Part of a small language model's weights.
Size: 20 layers, width 64, MLP 128 SwiGLU.
Architecture: RMSNorm before each block, rotary positions, no biases in attention or MLP, untied embeddings.
Training: a variant of SOAP for these matrices, 102M tokens.
Each number is 500 + 40 x the weight over its row's rms, rounded and kept within 0 to 999. Layers, rows and columns count from 0. Numbers have three digits each. The size before them is the row's rms in percent of the matrix's.

# down: layer 9 MLP down (transposed), 128x64, rms 0.175, rows 100-113, columns 0-63
# gate: layer 9 MLP gate, 128x64, rms 0.194, rows 101-113, columns 0-63
# up: layer 9 MLP up, 128x64, rms 0.193, rows 101-113, columns 0-63
down100 105:496534465526515457479484505558462558520448458571574484545503490463493526512496465462580439521531532526425517506503513424443547551504484465524516431544522501540464530553543489434441513453439523
gate101 092:508526444533508535494404513509520475511506506516469390572522504460425525524557431468464465474476503489517515461488550506525458560490527566455498462497504478434566433539512494486444534430485528
up101 100:537442566464507464494581532533500495487479457510552575467462525527571507493442586545486547544524470551482503543485465516479515448456495477509521508511500451549460543410470540511554455571509467
down101 091:465552506537431521471450473502514488499537507544493445560492500529426549517478479443447455477519578529498514512473550483495534508468435493587441521510408496454458422537495513481450557478555506
gate102 098:461532469561504487543426475507558473513536473455499559509510509561415498458534480472487487552541497481483460429585487516485444497431512575492492501576500530457536515527509469570434471493455546
up102 106:499537622503433581513551489454479425499548484548504395520485536467472507463492558464563496529456446541501549481495492501497526479493546523478548515520473547441461529496514449455520479547509485
down102 104:566515544544525447493444558492488533413463526474413526500450551524519418464477510527552507538487538481511483499431511522489525464529477557465544562491452465472491486550470504563492482516437580
gate103 107:528524510444439537502427470497449519515457555530462439472544451431537455537556460500491505546433511413538509518548536486529536486539425547438485491509498490504476495549527518504451471484596525
up103 105:489455487551540501544523548462606470548511423465534541510443514591457530439448530505468463492569518545494546500480502497459461560500564497578543536500479506461509510454490478528549480490457480
down103 100:503530497428451532478503453495422548487476562524494466500534456436509445557550453481507511512449494414516462504548502477549565434525428509423432446520512523543493476517496551461458470488512524
gate104 085:511491505451442491488538453596402517535427507555494581458517509467525532483490484481443498522496535542472511435530482450481460524437512470426480563460554541507482456466504502493500478536554439
up104 087:541464499443426546525530410606402529512505478529503508519526530482570557508455543475515494530478573508471521513486472519524441524492534488436425492465497510465438548514489489496525457523550478
down104 086:512480538467560492570512558512483435468491514462484433525556469535495478512491497498549556500470527500568582420536458489448531511619549550509486505455521530497479550481485443501458505462441485
gate105 094:539514564490510452429509482430549502465525491540529470487520487512577505511512457522502415471490430483486554450506590494428482556511557457537497454537452436509481540479472517452513474446452450
up105 099:496450563480545459462461545412507453491517500588510474483496561545562502508456509461519489486435496450520513497564574420435551524471571446546462460518490507508471500518491453510475445507465482
down105 097:602449496489496497447510518454583510507478518468467472567574480544500514553494397528532522520513446545507571482509488611440471523487487511531517526558483518513561549528509512499482499518458474
gate106 089:599499450477527491509491449506547526584508489469492527523505487448473475549492515471428578548553568534592556491537510463531466482535477534537462455479548523495439517465442538491568506515505516
up106 087:475456491473493472553486564504515509484495568536570533511438537548515529511539425552521534465507542519497458516470515532470475514520572498514575407487464452489567549458418537534529461454452479
down106 094:486494443574414500491518457525517475502540454467522505493466563468513476498554537391439477545539540565436534525551569513527456510502507485505498497508535527536478467513598457537508471544524550
gate107 084:505533474504475548440539525540519493565443549493478521546489501452455472395490599455518472541559441464473540444489525464527463494501451540490484485501509531460491522579457536529461530585516505
up107 087:489550504489486534525441421430528549499477484495498523505487515494436460447548516482475494424514509490500486477495420457518471531473558456521521545559489622587497525437538535565480509459499482
down107 093:511546459507563515477555509545484498448502511532503512468526493465522542443463585460516509538501434461468552490523544492479480456453520528543533506538576526514564480595410506439537455476429507
gate108 096:501573499523503518416526494491528430510486500449520538516508517465481482507520510483540470539468469484542494485468455510555601479486413513550459580523399481433507521559529575518462513496508446
up108 097:564467556520507560437521543513537451508466509497522565469500506556535535433495493511512533499507516550510500520442436487538567491486457551449427575563421520516474516495522590548466512482526467
down108 098:498483441434496560563509431480531513543549477467496497598538562437511478478422438548460552499502476510541505538498484479437475455454472519499420530484556502491548546522464473477547507508450480
gate109 107:506480498488432461515454531522510451509552515496480453491537530412483457513531472426546527501458511466528446402550499557500447546524453535456484461494507449535506460601562500541474496481450539
up109 087:493508459561576504505535477573540514459477509484471496482465451529512477431539510490577499439524564545503494461473493501481483498509398480436456500453578417497510513506452536469512526553482420
down109 099:533517506517548537526498470452472510499517504483498531568488495547509516490473526538397502485488523494503551568495436477502492513436498459574575553462533541460504532349470497493533467464552495
gate110 099:494618383440439496452439518527444522483542505502502522577444485497485504445454529453493508465488513560503484508474580477481478456543423553507534485480461478499505478482549520523537511503522520
up110 100:546421550486516495579565468524578454502457496498495484428566544483532470536567496496532483551484426432487534485527530589518528541515521451516450437526491462476515549519488500498498541468450498
down110 096:480510465448439485498554488476563493549515469547518563483515512516470479470460497473463467586544495510416475469583553490533485548501532410484517437473472487504484423545528501460564516538569519
gate111 095:452563489445532470534461524446435562575476499532504484455516566479550501474493453478500453541521465507480484536491449497530443562572609485509492517539473480486494425527464457477478506439539455
up111 123:456507475495510445487469519437472501527450481532513492472519556492549602445551505483463447546451482536521528476429486457540481517455571492558460550541491539560536463484479549495431440472549457
down111 106:583540509441525498555567487501551468533440489517484487551556563483525508499536490521461418515459475511462529464520436491510476518450468476602437452484545445552504460447479506536488512518448455
gate112 118:556444517502488557512467431568450516504466517531504490512446476478529509451461475516550546493528536534554545520489492584509546469448466507515549480539495525477502522422512506449496527599611466
up112 099:448528482509486433507515528414522466487540467444450467464534523451451514539556521485453470507449441506450467420513514463447505501565542499512447539540517500544468483539511530530526476432400456
down112 101:543468526524526576521456470573473523486474516545511569509484488555537512441482501541561550494525540501537515557475497565534513493471467528509558480529486503456532529471517439493482519594630533
gate113 097:534474460475496475455495527499556526459507579554436495437475502492519532506535554476461568485493601515519514552469494449521537542480440452481467473568550571487441516474415511493557480472528516
up113 100:472493578534474477486527511508447444535472411485498432520515493516486502461450434507572442499480434516536556416488511574462490522487540496509536485416479463501546492486546485517418483551462517
down113 123:449500571530495497523459472463437457550511493494509476567531499549493510459476457511583425517515412490487476458488482562469399452484512508524503508432424495485529537474578523495437504528486527